Each number is 500 + 50 x the weight over its row's rms, rounded and kept within 0 to 999. Layers, rows and columns count from 0. Numbers have three digits each. The size before them is the row's rms in percent of the matrix's.

# down: layer 2 MLP down (transposed), 768x192, rms 0.258, rows 4-39, columns 0-191
# up: layer 2 MLP up, 768x192, rms 0.274, rows 5-40, columns 0-191
down4 102:494417450582527480527552571565456452432517554458460466494508487481467452483532453532556539510453424569523377483505398571441496453474516492493516467425571496450489449502551595516599529514366454415587518513511521461507543462574560428447476539492480429497449541499392495450565477522449412474439578626455563490475539508536432559566534500513448475449435498561396452596498489457487449511474464458476588521497433420467522496555486568415497508537434555460511523397480510520497492521532476538432424581509486488473589541451518529443516463505419590549499463484461519480576587472469497514
up5 101:455557524393504559527435525498527591532505553520492328449597516443497517538479540494524491465425491448498493496525522559497460557503501623404545503461461479413571510462599476466413588499591479495431462521495531545495494538502420498452415544536385454427457531440471463484496494480480489482487552532469475544569432512499494491477489480522554542520561480498459584505564517460490540473511478427350620441470489441494507593533552552437529403457554454477500542496474517523447496437462447503551445508520492562447456429419636464600550553485500487516534560442445488485522450485511494419
down5 104:525411562529483471459401480466494471497481486395491495601476522450466449504541454478466505548509470548467622504478457431510493607583498457461527541475456557526509487482423578561548540524535527543441444462497462505534499490507495586467552499503452416470477553471435509532526542530501502471451481430548523421501487570512455491445530471468522548518476480441474612437480500529541498341425479593491398515445548568692469478495447488544494518500392542526548461529507422529488490536541588533449433557545530498497415469523487537500499408599434461438458518551477527412552507466512509367
up6 100:569508497485556497461523532492496447565420475530552529441570483578457577380507569621428505520502494514461498531375552464485439451506525517522548461521544480602454470555498483524543517429420565540484428456492450509458530582504547482457574458480487503505487482557555527481514576396423530399432561477579458564454500532530501517437431362545480476506460451413549487616532492485476461516469489542506483540395494580551561425403581466582470481446516484496579401481535483475514541480579532456504440497517516485513537494564463536475447486464475509548460489536389498495390533588440516510
down6 102:499443477492555534470520438483513484496574561479523460499463503494538541500585447474468604602549535503436545600542510565502546491492502508511492470593466518464355554502441527507435503499453526498526501356553530482542482487568522479568552455608607398434492504465473486446498441446491589505591551493457513506499515516574489494514500440556496560606463457403464577493476546492539489555497477500501480585458573503461544592510450462520455611494452604473495450406454557514496495469464540571423515449518537436520424510505436535392485553510469496555525544516435585411469414517569439548
up7 092:501492519519531500501525496535515472582563548500460538503465515424464503581637522515346456477365491506468426539559514393573449481435439519591529543506502534559501488535542540454448487511499457452532546415565483495480449526480514463478487462382522545559574514486541526429551478419402479513468532487551547584524561571540498419535420455474487591596545525483519448514450535473516466625564505485545433535464560470432478492453501549544529487528471487423543512525526458624438467475451551551458500538564490497600494449406412409520485427548501483415537458528482473515541488470432491545
down7 100:467608457590436487474561536511514511489448511378441502478570509556451487567583480545477428523575536575505537572571544622462535531431447485487470465459570376427538514575491486449456472494504631523463479533485516500518453485478444518521430442507494566486533528511573485427496492539567522568364462603515477487481578511511497513489500540483493560491408439461544532513493593575442450525521492518566425565469467433566494479573472509546456485527583519550526512444454455570425537499507588567481467454596513459612476431497496493445579489569593492559433515428511497496487511452536497529
up8 100:504547579608477526552570494412539459529563434464580494589546481515486545516532550447534432530509465489520468471562454526416538451475475457489505602474488502470440483540542540464537520515542463504527470511485557505387465401559518542568490553524508442495530517525430538627500475483445524409550492464401441505514434475515510462536456462545549603518529540492423461548516563441537468432486576528504510543478560543392411529501491519451384491482441522428461538551505505478424591510496507605436509596498512532484436511571504519374466518525521641436530494468397394519571506526520461487
down8 098:522576417455346482506416562527497540458532496446510460450483511524611521445473493464493405475511516620533545486433550612498557455398586538561483480527435482503519515454456498536477480477530534513493552545535486544561457443507486536491488543535477579428450513508495514480520574516564504493418623478491424506447569583539540557472455502537526508448551512598525521447516521533459497510486531500532493380469504510530504548460465522424554454542391544402438565442487443510515564550532469582500515549492467551568566485439527514573530427450387439507494382476515569543388559535451535487
up9 096:465448554585475576554551497523503514490565490442550558431460554525460521383537460486488497470447558476492537533435466581472560471439448496480547495467528402550470508478476545499551565541437586578532533489492600530446579517530468533478504501568513516422534418557529485499483593495486458479435491467469518404573496524403489557493552543525573591462512503574487441420535527546476567435620490456432427440529553515412473490436491542481447555494433572477486480475502462472520527457535444491471519468475491569520679568569560539558517516431433534445557497509545410608509498554552423541
down9 087:557437560550556420513523535606478505487537484506511540560415535511477502509519551543524509516537561499519533555534551507533422487538585515518535489498566417454574473501386458455458441471617544468499502591574448484568431522477545601477564571558483481540502503507459515476424484527539607483449465580551420467508511446465609451522459489498453462542552507407457504462522500493452551521454533500564492496491479476580545482559454378466582558581485496433503525576516523501500519537523487403473481439480525468604434561493524528480427513554480419507461570442599671496464518443401480478
up10 106:460534477444455509509484502509444534578394528473557519605474486563439496464488528432487418521517522478515422507493488503522514556534466527555488583454502509510489503478392456517532474403547528479604416375457494551537344451473515528501479524413481481586531538473483513478481455503461480422421535477387633487516571544498661505478572506517506499421461543545571510560540510601516526454488423583518537482501570556443526421423525469561519578416475519486484548420494469419536517541464492534407516480518536566456444569554526480494480438518543530468472528413438468518510450506561552485
down10 101:596478488474392469475477547514493504494503487548442509506519509485461560473540584493494469477514559468563441472450561487469465514583498463521462361475440607520593489481433579488539482453501514479419580489564492488473533514414584501475493600516514468527542450611556538555472526501551456493474467504496420486400561465551416462500482548507514492575602569480494455568470500525405485531399428570430488580510501520479510426438427483574593580398428549574595510491558487516507516530442484415511471574536581506568540469505445554528450435436434473462458560489455483480554556431479523464
up11 096:629518485532430589495520387518475566503483588427510559501465563588536467591438593531403563433546503495463472453494508563479513460485417549608584470530504464489519568546533482538492536519490470471325468482517493572494488535499498473523532526622508557446521463506436501529421570552504490550532482478452469432490462503502529394560502508468543466506463489521468455412481599459534569528446536478487438445394501606537529507464449497463611459470545481468474470459553459449562479562497556475521585443531517485470561443435456466536502465418556508471535515547445507489454516531615562449
down11 102:415506512437516438465511452475527547565516496589506482543497524383504529468570572526507547492516496479554542417407499387463493543427473519512526454515604493495515608543462486452428495493512534489433539568565476487535483429417447443509541591459519550552475537451552477598506473575470523503499422546466405557486562541487445499462585521561565529568459485540551507483545519589500585485408530478470537511555455485593582506511419481524429552519631453524489497461573494411458480546491492508510484523478446567496467476470526496574478542591538577410537442524414526535430429392495418549
up12 090:452593521500554482504444442556541576513457525396469419499433463466489480543476521409458476561473425523554482421484467498519473555565425492493620445517469492479524466551597509446453496515506444580520488441575499576502448550442518357538467538469482545471474502511499433570600537533444472533599462471411564535550584498516521569452488477637478526543510556451494429520553525528460498402527491461407522426470466408433527434446511567555497536496467467562509524546516441516525504569550472488433525595536477597493537515472397539511430536443501523531544489511544370531515509525487475575
down12 098:532400580494511517527524538538529520560561548507507488515479423477510407509524555494459492452487556557513517465513546459526558502495431448493547621441325553561526514567496572517495469467540457468445555550468522516456452527471500561538465460493496465506497578569547472513435491497534473508543401568401485498452507485514480540440487511509537518529582471537448537485488530486459529607587458518483465509460529560454511586445524566514378507552428410473464463511512503544418461444485536430448457541491594461465604410501482486422539563483400509422471561663523453564423507452393491517
up13 083:538468521445523555552573484459471523535590485453537524524434573451460420672483609449543494463527484567417530528545580537505539483506366509519507584604485511472508520477558533577464439591543490482524498374565484428516528544541526465394542522515538395475524493452562555425470472446467516470518401512448488470478467504479468566480468467485479485505430488458467493469558493562427442530518547467513554483540573608456514533547458565499524467503548438417542525504470556428469556561496467435452566505508538506461507412469551403442602563522502518467437521543499459479537418434471563546
down13 088:422537490627435474531497498423546497557591414500501487435437502554496504531502467445501440441502516474518560579457472462613422593523549535462548368508536419534446412525426482475385534389486526527516452600469550573509473549444454499591548488500527531549505538536517528549471493553419427444471549538475512513540519525444544431431560491504485477507483511553388574480600510533469510507514479483576555487464488440503472424464516472490503538443496492446529481518444452458485506485538509468565503469479533440476553489520570615563339506523507428552449540431562540514461502395452535468
up14 100:490530532507528482529504536440546443416462642488597567505495503536558504517498535480499478510478411555493473478521516454521603488492518497403562478445496427531438559514520506421459450419499574535461422420519426435494435541474538504505474436541442498532568525475517412427505508568517461532496597422608595505518650502498523543427439499600471510477533486552542441531552432534480526434483393612555528481582511528452480476493477391426523562468504575473581568502478429542513492542541520430525543492445538522522512489539577510454463455392554484527495429500519432504395539482532502498
down14 097:495479540516393498564463426521507523461507509449456477477469463556423395487507425498470437485556412490385546421572534478477541579490471512482565482504473443527507595498524489461552414546419495481461509379443566543451450451455498510581425511468481511473489465485610611455481495475502551443503483478557517496542493506485542576538435506528507466465453484495578558496497531448483462443493492499486532497511453577518528501500409606501507492584524517664523431554529487547481528587546431393581600515527553415528531424461433417499604466475461558533538548532570547474553436510483583499
up15 099:485508492541571426533514530600598541466488487569411472535443538551477564503526503477477437606475510587503491522448433554467563566567469467492439585491455502550520539507443348463486471557528448532517477513548431436452509529590484546468592427482483545599479462524491587513496462451456369434522466442537494539473528507502526532512516400513604584497562576510494495465512449527421538508475488535401520517532512545525547503498499472577534520429414489531506513609433579531440505503539507473453506439474513490469454460617478432569457543474456490481527494579447477445484380403415537482
down15 100:471497493606497552448499493438533442501508516476442439539488505462470493488490523564545533465506470515456527466474530455546538520511537557512456463519530574489541432456435519599508500425506606528406494491421491491538537557518476475470511461512512462406518410550379549542568556439555378611499487532533448537432552483499533449449476546494466394502434477554544460469540600474524512562414513457529473480521477460557597477519547510523465515499446582601446380634520424526470529466535429517469481466499395551463649465516483513544545481483452503482484515406516442445469538562399565438
up16 113:459443540502534539506470568556464466430563463506437542445504591512484536424447548487494571611573460501430532508484430424481461546486543558504554536533429494455497451539506460543566574575441567474559496417514603526447495564578554533533605495463468510611532559514544434465467567485483501485423446500460450590526429505399452532454549437488449470494451529445442549439458497517561462435508518580579527489467493540572498568487462429523576482425486488477463358570417483579470547452556567498468455549478490492585512470523601445466527513420526453484521501613495484459537523532471509445
down16 108:429432476546457487458498482615606468458532491454574568473430539496553521525476527499450480571477417473574529449488442537539560515550565509512618589457508513480466508482511513485437527551480420527512529472489451545521495432601487526425552468451547408510484586513459476486500515485407484538550559557568441364584494462576487524501474575432588411504606496511569424552462423458549490438546521505484551578503446381497458452460544575524519458555585623441487435443518523477489464470455528541480485446593502527497455440412486480556477487543486459412503531540530455528489525556530501544
up17 103:566564510446462493528534546475401547501450538546514532456416534426503450428430491486550439540521401455600454470498554505555476475500489537601408463520472573470540596491556569504402573477571418490536515488537517558492424520546518582521634490545485518502451469523528461507445509490523430575490543474531440463489530494586595462445516472497537547551509418543474471455501529463563513563472479634479507404395407441542514528574521432414431526448507495563491520545477478491468457508430460414461502529444484589439556443541518541535397536481583500465572503531470488453445504436511525560
down17 101:512488434462386500521476510513594415537451546469491493505444476515500489542429544486486419382409469429516462541517627458438640507533519559536500538488457487430439543500518539530502451486569466505607465515500474558512492514461452504534454568495479460594484559537472506498485479456634441493528553514540480511496524428499572490561505540494517618642463483494483497549509638540493479451479459539552481510475518425517481477388567577550400446547567551574513439464446557459507482436471470480476558507454469547485386477505544389508467505473540409476430465526531512497455472423511548531
up18 108:478508434464470511441543554487575490451521512535477559544575436512580538474466508537572505510521465462526459469454529423522515501507526462481529580539478518423489499480538466433481503516476530532432448503510578490452490535482573482485506485504519437451605519532520469460547389433445498511438596447558529464516466565366478509551565546509447374420521526571480489433554422499472467375538475462452564430422392523497602504575549473401572486437595488506539504498539466407426565450576488486444404513516397498535546521534500610424478540441468413529515504421472524462529488504582510461
down18 105:544494462546435549585443511468438574611461476525477497430517505505428574524489471523413569464550503520439474522521398478505503508475473634470451501474448582563476550451535435439526523487486500492548494465513461507530503486425516548485496478530498564464565568472586556578561578387512547464508443583486456498462434514514502440470535430417550577489601530505454515516504474534465543571430530639392492538415489552457494499542476511524497466583482452528508480459500496490463494662526428496411462458410482428516532428475463471425581512496471566473505476537547504428548456565470605549
up19 097:464445475505515559460472554489494368522432541484551610485512424491539480489512496573515578429454472455465468472594463588472491583469442532573572451501548511548487619559569571488484486551383627478447454500492444474538523438539443471490562424457433506545517446433507526583551469507549483432551602465454394474408498516471514550497567562449501457529567564547541440588535535485468487513500526464458499470505419544471514483451521554469455555523547500477432525487507481459482473398467468447485475546493538432495534487500502503519615535575499543515459616522524521472553497439582412389
down19 102:416573451520456508541472489432454521495507525381513567510514495493544505474507603539533528483485531521481515509497511493531490492439556516550605536499431462569465501440494517440463451535461554501476433466461525457532540417485536461492545473519488590538504657519414555448455368468494539459483531450427587630567320520612514440529526542454497511557517504507527493478495584583504540499512534530553493459472453544515514527478566474421466601474508406564432464430523537500448431569541526609506520478542483543492438548419519535501439482385567500458564439448520524477534552519452467513
up20 095:412498550480540420497591503493384521425512535373595484465474551523393508472469446498448532492515563502499542429614461527498525425384511476514456449500462499549553495575574576437549502540500542417514457524506466497467428419477458549497437468498446513444493465466450574476514496491494479483526563514566482426563489558579549544452584475546475551544465478504642558496502502434552534472490457486524534538464427458504459603553447544497522546400509416511456461489541487518487455527586458513622507525558494501534521557509478470508527575409506492485638599499572517496417484500545515574
down20 103:469543423484452479480498458537561434542438494434492538534417525483510456489380447468473554506478445542478485472494675529467571497489492472526499484499421493425509513503535555528487463552495504505458511483527509499482600501447520470522426408524541414479494531550492564530496516593530474531426559499453458601409552602544531497474489487449446585435397531435481368545524508525466441443538535477510510483478510514515437557474537484418452429430623529396563488483467560438463442524572488473428558551492539566494504506449462558625603547454512513464477548469400466549437531494414486540
up21 102:454423512426486545603507444558461452531430483447556520499529533438497588500469411536440557576468564502548450538525558449666502510561602472581447566526444549554506473460486524519544423488489621538486550464450439515493446509516476499457549444452455447497538483400560478431489452466574520526441495513637580511484396506441553497537479508487477573465483410485457544552579507546469591404570553527547504477542466547524585536522556568496543447472430557445543532504516552515478515418439503577492471421464540484499532539449488431468540433496520566527505471521495506531495437560573534561
down21 101:515545450513521492412475468427564457476451505535459439518440577526476647471599528471513477450563505547485539529552424502487505537575542568568418591505399525575395508565527545525434455550407539474494412487548462533475395470478511499458502465461530449571545524455467567451492532444536625551495516553579419492518561537532582544528508517525490572525505474506529468585526439492529497520500500464528454564523498491514589547478471454410504506506512539556535450569477466540596353423505544423548577494615517529504435530445515541512515523526393542583513563465446480488560450495508499520
up22 100:467479466575519579577499462511391500499488419423538534494560490388537452525506406492500375493562417501531435547482436547490531426496557448531470538473464510498488513517471527511548503544547543578522522468493496469545496585486504601492586429510438487514434468452561426552546490471422555543441615463463481412510542533456505557485479505504423530508436581498433425526463466474513423576430558523521491587528588484475455488479507480571422518464390481498454519571594496472471589518473485549477567523539525501504566522580618468563448489435524489554540474440513471578525547430409571581
down22 099:502521378479537575485553513567482537467511498421458492473515545442451503535500535461478504512516440495510411484426597502461487537350524502429466480553567424523540567504544451561488543548445578548449461544433519519566510522389495453594500552476457387550482543503408453505428543588506409417464517510518535417572542495499458381466493529469524505454495378501425506498482475500488513518536531493523537478431487514417489541546604524503537489571455492479539546425475588557443499445575529526503506438471572482517405531492556454426524464509497430449474552423546592481560476497572427415
up23 104:496434542501456487533483499529492497464512466437536578566429518451493515575509534400522509526507432506575524506451433539542518538475458419449492458438534578530453525493505487456577468470502448583522439505530546575543466568515553469515654460386440520524467553498474540550533477513507440475440457522583424472455492499429535605453516471464489474613610533490469535501404440431462557488485427447475527557458545471470404498461386601495524549514480546443443514537533592497471376440519568556456444511492506427577496473514435449500462534557492446528589464613517382501495512522549489524
down23 100:480480498517489491581558434423559452540515549461484521523365489493513459528538419464394533490475440514415442482529507516501558465530519521462522472464551504431408533514464460517564555606373531414473552486531616477457369444554531539541441557438461544486564539462412536558475465525462568502551480500464536487561577520501462517500498526481526490528451526465568564493478458465540552585444395489530483471505490496557544439644434526494522554564538623515475485467508382530529521422495518594384509541489508473415468550457465574483479441466544489485431467502573481531570438501471464512
up24 094:444521546585523582520501567476461447465577466539472447451479412471478438457535526508498356563531452453501399499494370465439433443434449511520512521608475482499587398511523503564495460516472528526463541459442477461459559466496504541493453524450513490452575474434520479468529546461532462550457536538465397418528457567524489501434471523478447496471552504616524502526501521560533437552421597607567502549503432580478533534588582499416488472470489435566523498544561471450428569489495577524497467531515411514456370537553555467500465467519566553448408524542497449451475451477472472561
down24 104:464441601571449507537460621494504536471511399454445498522578440543589527567532552492514519493549558395502545534622429439577477499435583445538409496457524514479422480501500484610568477506443427467396470560412583499501447495574468525566428511513402556510465478467487574470521512525494491453493526502495526514487500522477428579424463488443512481489457528450486467554467563506560534492569508494558486561493536490530521594457515454474468552471538581572504524650557429510496430439474625529475500573487522525429517593487471502524626510405487461495474520470517502526512447474473468509
up25 093:376523522561534551454551572503491426533480532603435416418530533476474411483482536588511411525500566579401547470547439561422506555479427454533474635480532593485498530517510523567466511406511497552439500484473511489486486512501500449552458472505430553478557474583508570457505591466487500489498438554520512568428435515542540540494526484539544487450467479567582543494500487513517495516473401505489496551551555464442456627575416507450511480514495512520556402527405488606494526430486476491438469596622472463457496475601537518485443461517519522600496481437512538532522542429518507586
down25 087:524570453549492480479547538582370557487474496501500520568573423398458492565500529482509492513468479515527591516559467498556539464481508555415555488445577461482550522517516548535489592480499538556505517512539491493599526512491473504506427579562618531417617500568580515479428542547462458462377487567500449474508575384571543486585466459465516516475437442510519447524441628454478459549535538470483525507505426516570538457558436473489517471502489517571480515578478416449530472500582396467492490468455498441595432476429473459533324522549518454502434510503492492477480477472558528520
up26 095:560437511436525391504554411498449496589574505531425570515532455397518497462461522561442455527436394548471565437519416492509616457447453492476512486607455425495450446555488547477499525436528517493543472545433411451460462462499540536470517468455374500574463503495494406483469547421534483521528455487468563477378488480402522513546504561507466580410388519485504498490455583443484551454481549464603472474514494459520507492576563495464482493475547534534566458449456522520422574527520551492534567504489490628458574441529496515518426553503476585452521450545485547559513511528550411494
down26 101:473540486558516532558470479608486525587442484462487593386515398494521429432489532472522493552491447491449465423505497594504487519363530524524524496546444502563552500500402546567472489552467429513457550588491512456494474452481481439489551472481486464594397469479363447454454567452504483507505491559486473496473552440550522597398490519544479557456505522539430462533496489431571513484459547520444403557544540467487535610434479559428520550479467515523398582453558523494573495510463438498525557392529581545433445541479431478534411490582532544539583482536444490479523515521431469527
up27 102:579499465534504556507503508461491470560502538525479542546512561501552561498488599508507572503562559516520506485415489542461436488482499445491503429425489544476451580436561520404475522493509494532472602426459400520421525374397434526494411477486439446496535530599472388462469560510547427461652581425409611552486529437534484547439505560561554457536512483485525500482512536557505472474555507507540492519517501546477470486532489525494459501468540574478477575551478487413473392456530443500433475508533427527533568574452542413439398586559484484579488477460400550459517476489526568498
down27 100:464505406529496491579511529585469505544389551472494490526498500473570456465484513446527431416470518515499432470647517477510550582445496472526498589491461389600527452487481477520579465414515562482399482465515408393422494471540452555472548494521540531419479425551540507488431534522489472541465563528543442541414475570463572445593520448526381496462429584503547488517446458511475468487454510543388535453535474529461527539455500392533448433569533495512528508513488404577522508549588514495436636569554505454535461517558430518516510500505499566501518486494490496442436432446505507549
up28 107:473554491555518547526420460554514493521481483537451563492494568495406569611507523495524559579554529517471485509559513494505524435582549516469423520471398569580488616426446443536455470544548456437437463453611529447474597564497506492501552464444434576477518515485538560544505467420554524515544510522470550542566456501496486566606435596457539451519471478517503367511531558499481534434520484506469383488495554530553503563530529536473481398490558536485489429586467497472560418487525531509483441506474560383544461423457475546548438455552454436463587388514456532521435501439466443500
down28 107:531482499486648530474475493626566550433558536517534442549426475448495412467478518470566509467477445501445368463598480484550486533459530441487498496587508496484437478545522465479429508556531542509453458556569522573459494461475477483472490499456493381553479545532590528585534525478473508477491495504487538400637487460580415482470422579492437541450480517461498487458534456440474494505483467406466438505455538564560517505536521472462523559455421613415454487537536422516513470495450464423529465532557607445425515531456482384534554525483380547590493479535496455497463524541521437446
up29 100:480572563499481658494479633465497538575492461530439410568496463498425487506509491576495440534506564480489520459517539476508518547598488444476484469458443466551630583495451498446461478597527541505469483514485443512489543519476484534499433481483509485593522464541532488410433511447556473502543475498517424460551476444504492514550486620580492504567538488569616494482462547400537492557501485508465467493506477509522474499439511507547486451552487480514467473465522565511474462526494538501579683491434491564363470404565568506557553582451552546487417519473505453587533515375491531462
down29 101:457490420553521494579481401434475496569532592483438426469518501556526489486614456461494554445585387504534467495517450490548573590493499560623462552493456434575467488491482468514570411527456520500515556482504490514445535485526479505548499581535507427450575540508520417539577469568444450471486479580490451527520464500500438496521474523412519587510454441491457479541529443527509503510454560448543458531533451471447495520606547441430531442501549533559566470439469568425588508414444504441506480479504475526521592464394513401414532510562517419484602600546536546517479458593541558494
up30 092:449429510528551573472482486582512484566431494565470473565493581482505458388508500451462467578469536503474518571465488591522505419504478434488568546562466509451547467522565590449542483439538510485504476505524498459571478460502481596481520533522486535410509567396517417443354437474484496479426436553445518391471520535544552533555506406587530469462436520449507525544618463489523472528443372513523503560516493508499428490503585494508453486427541403452571446515519543559478503538369509551462477512579542552472432491576539423512581513539544397458442562498538537490538503477447476484
down30 097:570497497498599438533488586432440498394549381468483483469597544413522444422509478510461499500519608415554487635476486576486450415533451495501575451544508505464514464607563463608426464532440473476632457470582423427432458557581427506526412500449535501504527506495515482544465539489456534476560512526489494453513469495532555499540493442479507494582464504418519524534419560564465433556504490440366514482497512449453478495429580507515428551426423488529506444545497523565501454548488538536505499486471481507562557454507546528532460496495552527617464410447531473473526468506526494447
up31 094:594480598561405526454551493497611579496496436420632376494495421494488461489487560506568459495578433528418497548471535456451500510503472483555458493481568562411500500511592476469485500483409423461543491489460583531546541541426470439458555574567473425423447470557475474468528536598548515597502530491488510558490497499491547491442457550528481523499523496517604494492366553520447516449501555580545370518503442454492478581436519451456350464436481490500482467519460535529541477508490505476481565468488523446450524422501487507506478471543531493567429605567479517470514551551469508543
down31 108:489545486341479471563459511434542576512452464539517536506522432605487545526502557364482496518527458453551402447502482497474575565491453473524546515445549418523488473531437538579479377525521478614521490451484424591497535535448429537509550548507484544526546454468481547481540463501524517499513572480509519454499363456506573445469496431452418463475572454547504465540410580603582467610452472530528455537521444538508531544446549501550536535485522496534465519485540434406515542512504474477588558594471484553473570482459411483498490552535460549550474427502481420503454526443407424513
up32 094:442566539475582499507489478542423493513440530449533594484470605481466475554417544516448596506561438416496527507529437506607425445468484500517513421387417535399467468455452458564565521490467431490556434477423490518476512470553549584566515453534487411542547491425514418576486508484485432421524565525446566459518423524512590456500476550431466541529473551428409481489531475461644545496559559532402488513466503414560482531423508445493561451558448469588486569531520448525478493542553532528442490458521524541496510499518435510564407529477534568450503543446472501474606530504511461497
down32 099:663513468515415559480545518538556499431583481479540471423464525439534569578498570508499519521541488546622451618422489466560535514517494511496519400449518467498490495426613446534411573514418403541486470476428508474521544590500530491458432487439566505394454538465511566505459573555409510425471466500514509541551491489537504479522480472417527369464427481468478537475548511538497534509532535438397552513510525514449529405507539534511408423482517488509452485501505519571537448525465506516485477402451443463567558590497517501500521636517487479472507609563570531515524516473524490542
up33 111:578494575503469478490543441504463480537511520549474500466453589549417445459583549491446503592571596452448538497469441475440496538485505519486498553559368454464508535552528485499576487521517444555532469439527456526399484483552526500479497595526552611420474553544436471545461454491538548486530441529496453520542533478462460493480480595493585494501521533564423432475611666485472476465383509605525547474476601479382515520480462514507553566573541458520476537486549459493450634436442440596440532527533545523469466429436434489492462475530548499495476401477516464475450470476493507475
down33 096:472538404403463535586446449461510473448580600522509515523536495437450465558595525498472571492495438521543501546495659461437495576454422470533477457536515521479475571468434520589447542564457525545478506473499584510598494472499594469585498521405474480552532577416509569495568505417433546560436489511345462439500468521456484421517429495540485468546482424638589507510416475513555525434585568562580450519500423491542464500469489512538484384477498523525462502509443485423504516462519572531479512545486455545528493502550499547539476520580522524427548461546518479491527491514462492509
up34 098:569549655462438405531577482481486530446455535444541506523562487507479465553414568536505491435428560609501438489503457517537530433486419488482593491505486525481455468518506475450501474494527457491503459400480537490449342442543484429450504558515563517573550501510439421551487475636512567444574411514449479450562512470502501544496539499535451538464519498563491562532515475515442451495582474498421505419403500461488461489539431455649495541404500446440440529506514573479481505599521457541525491485508457596426525562514528477495495415437594465465530490449491458548534520536572495470
down34 108:500443530516508419447482477498497573482498481491426366488548569469532553453495513519438460572535511491548551513492440517546513460471425411519421446531453494521442498512449492515480559539557442471426487446592522545468620488473401438420354649537510490519487526516580600495437496471491501473510504568562458522469541522472439578553556490453526528488536518508444431459475484517492470555494492506384573546571551504420514492482408529550492549442534500465543517473549393510501554472518488509392437512555527434540524481500490494530515603500467456449578395630595458536429517498497474465
up35 099:478568500513446444561488456451515502505497510513513556486505506357477557498424450579497521453560463502457463460512492484619510432501506483438495451520525495445474475417526492563485548490574519555544426514537395410492508548469507596534381553434470533447531618572525497511576471506558547436507468501547558423515578501505532489477448529510481453525486489579459510573457519468525497514503603524510477505409612478440480566483462389550430487523567472407559521391512485451464499483449472429507454481450572604472520589471542454610552444459559421434483561496532528602494521598488517510
down35 100:524468496543459495379501585435537553553538455542524486586453465514561472547484560489573516507506523544540497559456384413496550545490452513534514556526481567523486495472535479404520517460400471425577542501409498505459332527530460533572459539455519448608523512426435500390488454516475489452512502462403504400477510538423471509468562495423474497562464448480599535474475462466478489415501447399513528489533498502521493553451512526557435522505503459523504443485428501478516500355434492576442491452521423450456562555502574623448507541557461533464463568448526576460503453420478502511
up36 102:552482542468556508485551426487527586551588427529540495476514537493472404514507485500516477447538485475417510461558531415482552603449528431438435513432505574542592400545507550481513553475493593467509468471485577490508358510613522411463461485518528538534514584496441491476428564505489477533498447437490377455434496439484630425483437571589553496560489499507437527476421540480565476557490551585506431454530472528541522480509527511443569524482503408518494515510572517563503570484437496388466610403470489605483523429504475476460472477483496481578493485524503543532529475521524399497
down36 102:537597411423558528452540529544547530480518535455519496424491489523508430531487528454500515581478479540567471460516537555492516573472511439585558476489461534441506589517457447561556473500528614522557567427565513533546552475462431555547465480441549400542382495486555550556531563419474499466455493541623409491556456496450486527556590518470508349493450535614532513500593485537526514555542532503501574492474401477512576503531483497431521557509485509532405548535531505501524470565519428413472533551513473530525601579448515491520483596514542498604438473405477440524553561482528492518
up37 090:425509432627473504538473509459554431436501548471524641473507438458517485562453560551529524518544492551449506467543516502509546534457539524511498453544420526576462441482612476470459560560450465483482490471536539500486448496478548575480536472555447464469419525446517579382460434530418483421492554474571515484534528403523561431553438401525488602543577515440427530468518499550469470517460416606567468507594519431539451477444571454473486514522546516454513504515426539501463518522523502480502534563421521605554555462410574502436409352433438478471500526505488552517467466474503510554
down37 096:453492469475478533512437489509512519485524379553523490539522594497542476553439473505440542619470489527583431646523558482518489468462477522425463485525413479580510501437514453420509493508523452451461456569532560472576513390486507560522469356460466539516404411519576531548371512458497503459496500593512520467527525521586487451532564454519578460422475573493501540505491583477535469464475518604446522474458488499526508501533508449405500585480553549526550536591472435561488567513626530440495497495473495468404527407533500431460500534490548582429487537460499515503474488574436409518
up38 099:412491469520480484525630480614434474582541513527489536484549547544554547426459518475517517550479507451558439436529526525562514510556547427477528499548505392539476460505494585562415456501459526477494503439476485636482508544497476482619466505576491592499558538543610526500560485350434471461557627474518542520434481487492601545533569494516501554494492475520464531523441539431479461578406528459399465448516487525585438497543454485507520613504482535511500460557521444490445468529503442440506466440539461526519498431571489507384473523562509478516435400542534477481528479509478587425
down38 111:565546459498545515536572510506489398570517608454509534386441492407500511519534519531551530508512515474523397527468391570471468508561557471552507490451540597493483430482581499497426398479431457519467522542396457631517484445455426423452539533527532477540499556467479513518422506495414502491508508457508514422555513539464566539598450497455537492493600501479489536559436491437466564462506400481460478460485441491527496569485520385506516433478549496351514538492497583379554491538441531501467467476427441527513506469446542504459531562473552496582506368511504562456482504437485451475
up39 101:479461492419526591446485488464467511597499545525510630531492446503510631572464484506482491502470459438455439472525516484508544505520495501503511464532461494514478445560503476442532573568512347481549493453456453567600401447454526438545508468520533499466469546495556518569442487578441496490541568467513510457478443479485468524371521571450614469518507542380483561518501554596551512513481520587521409402490445634461484513530535517466456433547533483552429542530531526440514552647551501507489519482538531553495492524516410492584413533537534562490510426448486564488549482497460568430
down39 093:519521497535440529507510483474518530511460571556545415537468492627479437470570627545554428436482505499580544542509526498467613484460507506434468621519434436465458555502574420510535469394456565455470474450515482527461508490465531582430514411499535523500497491452491607467450521481563538495575543585507458441489453535501476492587435474472564438440501476500423461488534511495473530543590488533467539537594473460495528599540560496431529475524505516616479382493406501538477398475583451511513462435464476449511482477545429494501606501533453424476543528506555404492496626540446493494
up40 107:531532552566566494570559522518417477549496447359531540523475485473402490399476542551567476467560534537492497488501564462436496577481513482501520500397473437521532531497496473489502497492418481453448639493539557420510413515432485489424540588572483490474525499501517550550449523533485518645499456560541498493540512489499544451486500544469480349502445472591494478478547421419516517445500496503444466464499484451533501398509554487511602466455463479403505498499436497567518545405479417401513516514526511450483556514497538545437519523424546436514464655508433484483501603453603514518